Weights of a small GPT-style language model, trained from scratch on English Wikipedia.
Size: 13 layers, 2 heads of 64, MLP 512 GELU, vocabulary 2048, 3.1M parameters.
Architecture: LayerNorm before each block, learned positions, no biases in attention or MLP, untied embeddings, normalized queries and keys.
Training: a variant of SOAP for these matrices, 116M tokens, 3794 steps.
Each number is 128 + 24 x the weight over its row's rms, rounded and kept within 0 to 255. Layers, rows and columns count from 0. Numbers have three digits each. The size before them is the row's rms in percent of the matrix's.

# layer 7 attention key, 128x128, rms 0.195, rows 0-50, columns 0-127
107:145096120102106104169158149138116130085113117171131115144112132118150137175144123127114152127133125121105114112122131121077096124133112075136123194098159147126125133136079126159107140133154136120130116109152122134126143140140104114086106115130147087152154116130144161149086125138134165107095143157171132150119111098125147142064150184165089120133161139098156118143119149134132116189152
103:121128130142065138175155143118137129100120134138115136142145137104127178171097134153139154161158120165112130110150145110105147123114131152138144170092172107141167162129115086134099141147144100119099101152121101072160088107175126123129137115144148094086101111127138145132139152154119118125152140103162096115116143123123143119081082185112111112126111110107085106126131141131165097144116
095:114141118138099119139125096114110153083112141134082141135145102150135137126085149181086121099108150155169119125152113153103112104092133099154129108097152145112140159126139136144164192137136123135133131187129096150106133112138138165127110164154126137081128128110129100148155146152108137135120106123131123117142124101108118087170120174077104105121098107168086127091103153139109143166114
101:119140138162105123165135104135096128084114114155143160109099134117101118108126130121156143156136114130112121159047135149140117149138106133099140156155107133153095104168095095110142098120125135167159114063151131106108128107146146155113136134146114112128118064118146198124133165120108184144136152129124117119104125128118117142117124143152099138131174095121131111143147194151128106134116
077:138127148127103141135172154110156155112120104075151129119137127101086132127147089146116141140118132098116163121130110145143101163141169124149135124131090139166129141163116126119107125195129110178145127103121113120182077114116130152107129135127155102134102155110106097134151119141117165140119130131165158127117168118133096156132083119124104130170153152135073108106138068120157112115082
106:114119107097148152068138129142126143131125119151101156134099155097117107156207116150121117137089106157168155121143108121146105121135161112090147101136093159127166078106113138168098104123121103149114129152103152160131130132108133144142103119158098122129118137123147112154133132140123131078121099149102137132121108118149101143169150106116174111144193106134117115098131109149152095183133
093:147068104122102139091155144122117151098115139124111174143148114151170100152064145107105086121117151057168145140119123155135119138131101142137145136129077164099118107101129139105143135113159140151130164130118146162116110151149126084097112131104122112147100130131157102105095133128137156148123115130146110102089088111144106139142132165114135153166099135163085144152130119106160158118117
097:134087099101176163101100142135135105127128109170121114134112132139139123129091134135158121102142082109119150101125182091100154106101090121154096116118124092102169117129107146155112139138112153090163188159128121109100139149135086141132144115138120137151169150143155129114119120143131107098157126141111164132097085122118112118155156124140173150119102163135154158156094088126148155138172
106:130064103164086156125140123136142118132142117164112196130132151120153103109106122149098144099142133137173145136117135143130136104118146104104169140098053158133149108126143142132177062112130122105111161128125123124128150111078118149130138094157143136153136127110163111148151169095101090117151094128121134104114147127116088112142138136175111137117133101156107137155094144143125132148104
086:116162104134088122162122130094153147111146160125165112117142120114111120137153133115164174155136145135073091110147129114115145140164136143129137195120121137156150153124156127117109114126159088128079135103128159119142130137138156106115113129105107074126066131134082125130074119130167114144097105141121112107108169109123146168061121117145106124122112132091135147147174137126110139107136
095:120128150128151143113101122157131086150086119168132117096108135102153134126110120144148111115133147113123118123101152114139129088101131117149104139117104102084137140128132131136095116124108133119204164147135102088102163155136108141102133103147164157129173146120166127125105137091107119067165113166120165131117144106130101107197135106134167143126141135157147120142055118111129124153152
109:158122063164120156149121137150100145108160121144127121120151090122150170131127113138135166152140141114135190117151136129101123161124165125141107126099125149147088163115168150121150144111112119076117144184135131101129156100096089130124141126123143122097130123138123113108091182114158075133133132125127119103105080106130135064130135154117157100153095143136115124118101076138138147144125
097:090148133155150118120126151123115116130138114132122164153104153129095154132155127122134105130162128127145113173138118152081094120105109114105114079101127133095152116154097137104140093158170120086163207117118083131135163113134143122136117164170121162118190129152105120092113148133162082101162100128145106104138116120153132129142127127113137123118137137127075085097144127140134090119103
086:139119135116115125109118120114147175116105107120132117115126136096142154081078104182136107127168077118129164091131139105153114139137122137132116137078082118179103157108152170179147114119104154126125130166136151099117107190107086159115133135126141116144128104137116115138078140099132101114122145183115188120150094111110111128124141124150148154128119105148159147120114096131123153138115
103:152100150110134134122183164113139140134136072146104162151138112129085161133097109104134169115106132134181188115076116120166093168122129124132119119129147112146072135126107103147149130049136163108117087117160154121131116115121117134149112140091118129123110129144137178120117143113125152168125144158131150138186102129141115117112141120127134153142107118150152151157131131131160152134144
108:177126123106157106117119141135184140129096131126111112129133142162123127110095138094125100135109118140143133141114150133107085125114137111106112134055087155137128164160093148143121143107131116135156161153099117117163138178138059119109112117166135127104162158100115095103094161093128104118089145177151165139126125124117120175127126147130146112113142119140098161134136122125114180142091
094:143079132138170142106119099115103075127151065155131113116145096132121128128105136118137143133082173121145110174097114193139132111093126114166137137116115146089097152104100130114149123152121136110182149104104084142124134123129113137155123096139128193131133117142118126125176102134115101105113145147109092100171141127142118159139145164113107145145123115145111189139122141150124124150134
114:138107118121078112156146126137130108121136095150110153155091148146165112115144148142111139111132109145177130159139101119106133142180110090134158148065097159150168163111125160141104118075136160165121125119156157140122120174096099105100137151131151156111134099146157099155121162120130155115136162127142102157120096108097133116128120157135106136134125090111141076106131138119114146130068
098:151130085173110147131132083138125103153106135146109122147140130097150120133161131134131139137130115143095103126158148165106148165129104157107143127151141153149117084088167137085129128101154142105114134162138179114105113116107148107135135102136139104106071138130159136128133155126110058107131136115115093124131081150152125128157123114082151120114142136118182095116098125103064168148143
114:155105090135099172093149113129130115135149115156130125126097113124140121150146131108120129106111094113115163104130125104089107128074111064094137115121179153129118076146113133129128096112137152081141164173115133100135143128079128141161132145117151150141118143121124117122100169104123116110137120207126164144119106142133148125118147112113166140109116142158110166104083109114152181118134
100:111136166131185107140123093088150107145130116086140144120167114149144104100149126153146142117120158104141094109097098112103100128158137099154150144099173126131097131145136123138141161095151152116098146122160130153121152106145160141155109122122117174120132114111100101111130105125078108163125162091136110116168131138154134116152126162114134115091079155126171131147130173084082152158120
089:152166140130145124104145147094118134151190170139143104123107131103117103139167126101157153145111180198128117120174129124145160091143126123109100149135130089153123137117141100098124143048111112133147118138137159130111143127154151079165127123110136141108102138123108132116115082159144132124121142122089130110100142130114153176115131119125113122102121122102182148137151188150115133134147
107:168124127102162144127078124141158096120093099133132114105151099168153149126077111137148139120126113091135136130076151136153093135117138109150121132135145150148100166129141168155179129147120182109104118107152116125148142149103077140088142113101150153127148103137115133152088154075130125158124146151160158155112149152129107097109155111131108127098098147113134182146096099110144153122131
105:104122132143152113130087147144080142151124169099073072164156141136132109144171138104164121134151140128124075115101100132090127137136112158115070106160115141084127113092172142096114099146115149124094174121098136118109148099133150103126129150155140145125136142146146083104123126128150118145135152095106092084120106154146132133125133154119136135148136127087120071142146099113116156126117
109:123128168148119129131152151135132090183104112154100125133118086137078141118109145117119121084126161129126086151086139107142118116125107116139108125126140140100123144149117117124106049168143169128159151115156125139102129148171132121107111205114147127127168126125111128131113094138097158153166117149124190104168138111129097140121133101129098153119134139113153099157133149111115124095163
098:082149104131122123123112129128102098132190142167145126101106093137175105089151130146133123080130174127111127159153126146138141133137114083133123098113115159110198130133137158106138133151133126130153178094137129143083137118095141125139136117114119192131119111131116125136097144144194118088149079108152129139154131061138132119157119135146144122093123124113141140094122120125099148124144
104:084157127179115129142147107175104106116119142143139156102140108128110144132139127131117157143153174170088116092091117109123119128154162139123126115152163135132118111140159113135141081092074086119111104173132136116142125111113168172119159123168114156119150113116112132120148148123099135193177148134098090077105108164100114144104129138134136138131117104108143109158165156142126119123117
095:125112124130090141106165146102122094148125126145133137157114117151175098173184145110101114155126120095124116107155115144080115119166129110106139153104134193108179116124115133101089152111151087180149165113120132143149102121127149094111115087136142120131104159103132123135113140146126159115135117114165113138088151098136154157164104138107115104111154112112087076080119119122126149135119
116:185117092104137162105085132153160083194147162131111131121127096116123131124119111126129110127105121107131131099163142161151133141145168103109107094141110145103062093107102132140125155152167172127143143131137129155136149127143116108112127099099175093120099097119127157106102090082155130068107109141129148124140129114134137114129157120096151133131141142121158145144107079144129125112159
082:063135147174112114117133066145170154122121124126106157133161122133123142103069126166136120136134130138147165167120090155114141127083103141110151145119131119113096113148147149108141123179128113147142101130138092107150101141120165160089147152111145099123108120077136153162140116143092146166117114150159115131144119128150119145141080117096135070106131140137087126105120102120125091151137
098:102129153129147122097115100155129100157100169137139151126088151129133103144112098120121128112154116127109105147094139150135126143129138150088180135148132141144103073144148099117132124110131185140117053126169147156112103145115114111159136084099159137119113087145151176124170095101087148159114112102125114117118131144121144129075141107132129152127175136105161118135145155126174103110117
097:172129101113137142111113155098141144142154086102192094126149126063130113124165102130151159130118118137119140095150126085143111122118127090106098147108130105125072148098139132132109167123129114130134100124131142099145175130116090076125139122094131112170133154122111147097095096110137144127141132180128155121092139158131119127112144105160151094122091178102153143153108109112149104118140
102:113159128121164110186103141150151158118141203102123101132143146133131116131112136125130123120111153138115105138141138111113154119105129160105152159161158092106122117154130078131126174139151096127140099111118122117115133114145149120190143129128113107123109124096158159107220105135150131135124113071150132154139127143123169080149100137129156107168124155169128141152141150127130126107109
097:157130152136126096126173159114127128123145119114095147100085096148102195126148098138088153114125135097070130149116107135118098167142133126103122159150146115182135103149128135130144109180151128124145141125165140140127122111130161157121111139109158131150118134114093116127157141145122128121080146127145175131179133096151105143158100103165075143105183096135140096108116130128159148134135
091:122175138123153121121124129129079118139150161127112095112078143134138118142163133091162144125118146151102103125119155145125161109110107151107108139142139098124139103143147105133104117047118148086123124129124138120113162133137115056220116118108116158123118129144132148138112117133132126108116132133085111129138143127122200140075118120138133135087117118128164137154144169108118134108159
091:143158091120102138108141142130106077109134139126097146120126113125114145185160138131112173151117171135104140141141110155129127125176167134092145142146130155140114080099145121126129099060148108108164106144114167135145113137125133051158126117130116151113093124117137121143102165132132148129125139109109100100110115143119155169122132160122108162128088094103153111163125168159133087112104
102:129137085125118140136138147137147114096126120145131154079102141149177137136140122132137107133086151143125118120128165133107120116132144125117129108057178162123139154128124115153110166086143107117162129186161130098125154167139119094143090123104131162119128106118126107160133174087124113086160127153156152134150156096105137096147129152112157163126101137146099120102099176097100140172115
108:109123157132106165102153101141142103137121120115123148135109146130123145138114135160120112115141131096128133147090099151179118159145107107162179107148123103149091101123110097137152089094135176132094084087155117160134101118166122158127136110105110122121095077133142154122132145095082177121115120123116136099125142104118120144116123128111095182124148102139144167179134160122155076132158
095:133141143106107127118107145121132107160129118127138117114140109112113140130158114082155143134148098160175149148131123132188087142133142087171122088147138130153123160148109133135116139111096142168129112070097124157138117095128094137118147117130101173071120095175092103086136162106141152135147151142152133148078103146126122118111166146130105096141095130131126130100167109158153127086097
105:119147116146172110121099089153146158118148209125149135099109137087121106123136088125148123132127122129111159144119133139119107133102146149069147141119134149154132084162138108107091078146108129108155151152108118090097127165144146157137128103150136115095130092121108114112149122126135104088103136145158112132135118087138168129108086104108183141158193140151127116102108113142149122142129
095:162145115131123119174154114124124167162124110106178151141141115155137150087138144107105096117115140130120139104149120122142130138124153104140121105088096169100080126124080123182103102103138129186137128113142109106134141121112127122098113145171136076139142137123122182119113180133107187133126104162151138133145146130113131157106105119126118150122171094129112113175107140152131074108143
095:150077115102137156134091138138151111094126151123107087119148108120156117139082126154114135133120124125159136090096156121131112101143115113150107134146129110124089178086135122172172149110133128120081103140148140121127128167130087167091143097150137110129108130136149131155164089079159141127114143134174163144096144108096089115157171136114123137129086122132138181145093108105137156131133
096:145130147110144124174151122134132108109127120105083104165112145160097141149138167081128173161104114115151131180157088150112149138113133156151096139145155128131138154137094113059126106127114147111162107113124115120177132107175149122143146161110149123107143138128125090145107113153127109114099160127086136168161133138126162135082109138080126159156118147107112129088122128160095144149112
103:081155139133077093142154117099158116091155176094166156109149114099171152158115107162122113157128129118149152108127100139120148149112141137151149153131108149099140152153187138138129139150091099137120094127101142126147117156159133110113147123070092106121116101105126119137106138138142138132153122116170097105111101122123171132108106176094129091168108164127098133113160144114132110155115
112:111145108151199118111158146146101160075130115145149133095114131176119126129119117097160089142111166061124127127131159155103115114123141133116121146092078144141114172173136154108154142157112131131147141162120115150152143153120098118107121109107129146130170148119131086130062151112139106177111124132126119094111114142129137143100133143134136108116114127120098144102150123108097132178088
108:139133087127130120129100146135116169150124107117123115107172126075195132128145128154120118156109139164106109124105147104126138138110162133114104137132135146116121156097132135147065132151141108114082148130112138103115156128124085058118114096158170095142088134134151178145117110109162141113139122079181122128139130132154111117125118138169126127153117152087124126183123139085102104128126
086:150128169122131083172128151117163132132168163108147124148127121115122093124113079120123116119108129142138113119107117128090119133141153113116117140105121177105096096153141106175149165157169121182126110108154110131143139139139166144127122202081121088165138104091098113118144088123115143167142136137123138132165164128110140144088148119108130123146190136134121112129164146120127167109131
084:138172130134122121083147107147084125174112120144098112129144088115148161135146130121160148141122127179117138174071135124165092128105108099095123155167163164132085164132133093117125112102140175151132084124094115146135147098125113114159136137120163137109092097109132164111127140119094164189148117112116163116144118150126152109111136129129100118103126093119141114153120153161151118115138
087:083135170131133082150138111114097088096139132132135120122121118140133137123120129112137150159144161146082103176079129156126107120137118129143129159181136119110150126192112101096141104140123119157138136055109126135152134119120171132106130084117120139135112121126106153153144114122127171149133148124151109152137162109137155144085124143163090089087146107102124109108165194129132115141140
081:125160147139123134109122097122116166177114143126120094134111146166190095116147172111142113117115133162117094125124135138130163104112117113122130137120126120146144164120145104109096125063130131153111111102134102169123133138151084076180113113111162141120112115110119176134127140112121147132128096104096137141151172100097177137089097131127077128086132116128135146160135168118101146093147
097:138081113117121161073125130160148138133103102158112172126139115143139108131102122125127111092114081134187165111146130107158093115128124102124111093121109135126134123096124151136139168102094135162129100140095126150135115147134066124084141094121117140138161118129156176137117162119100169118153142139105113128079113149116077076170148142149144093128124127129140123128108092150142105158147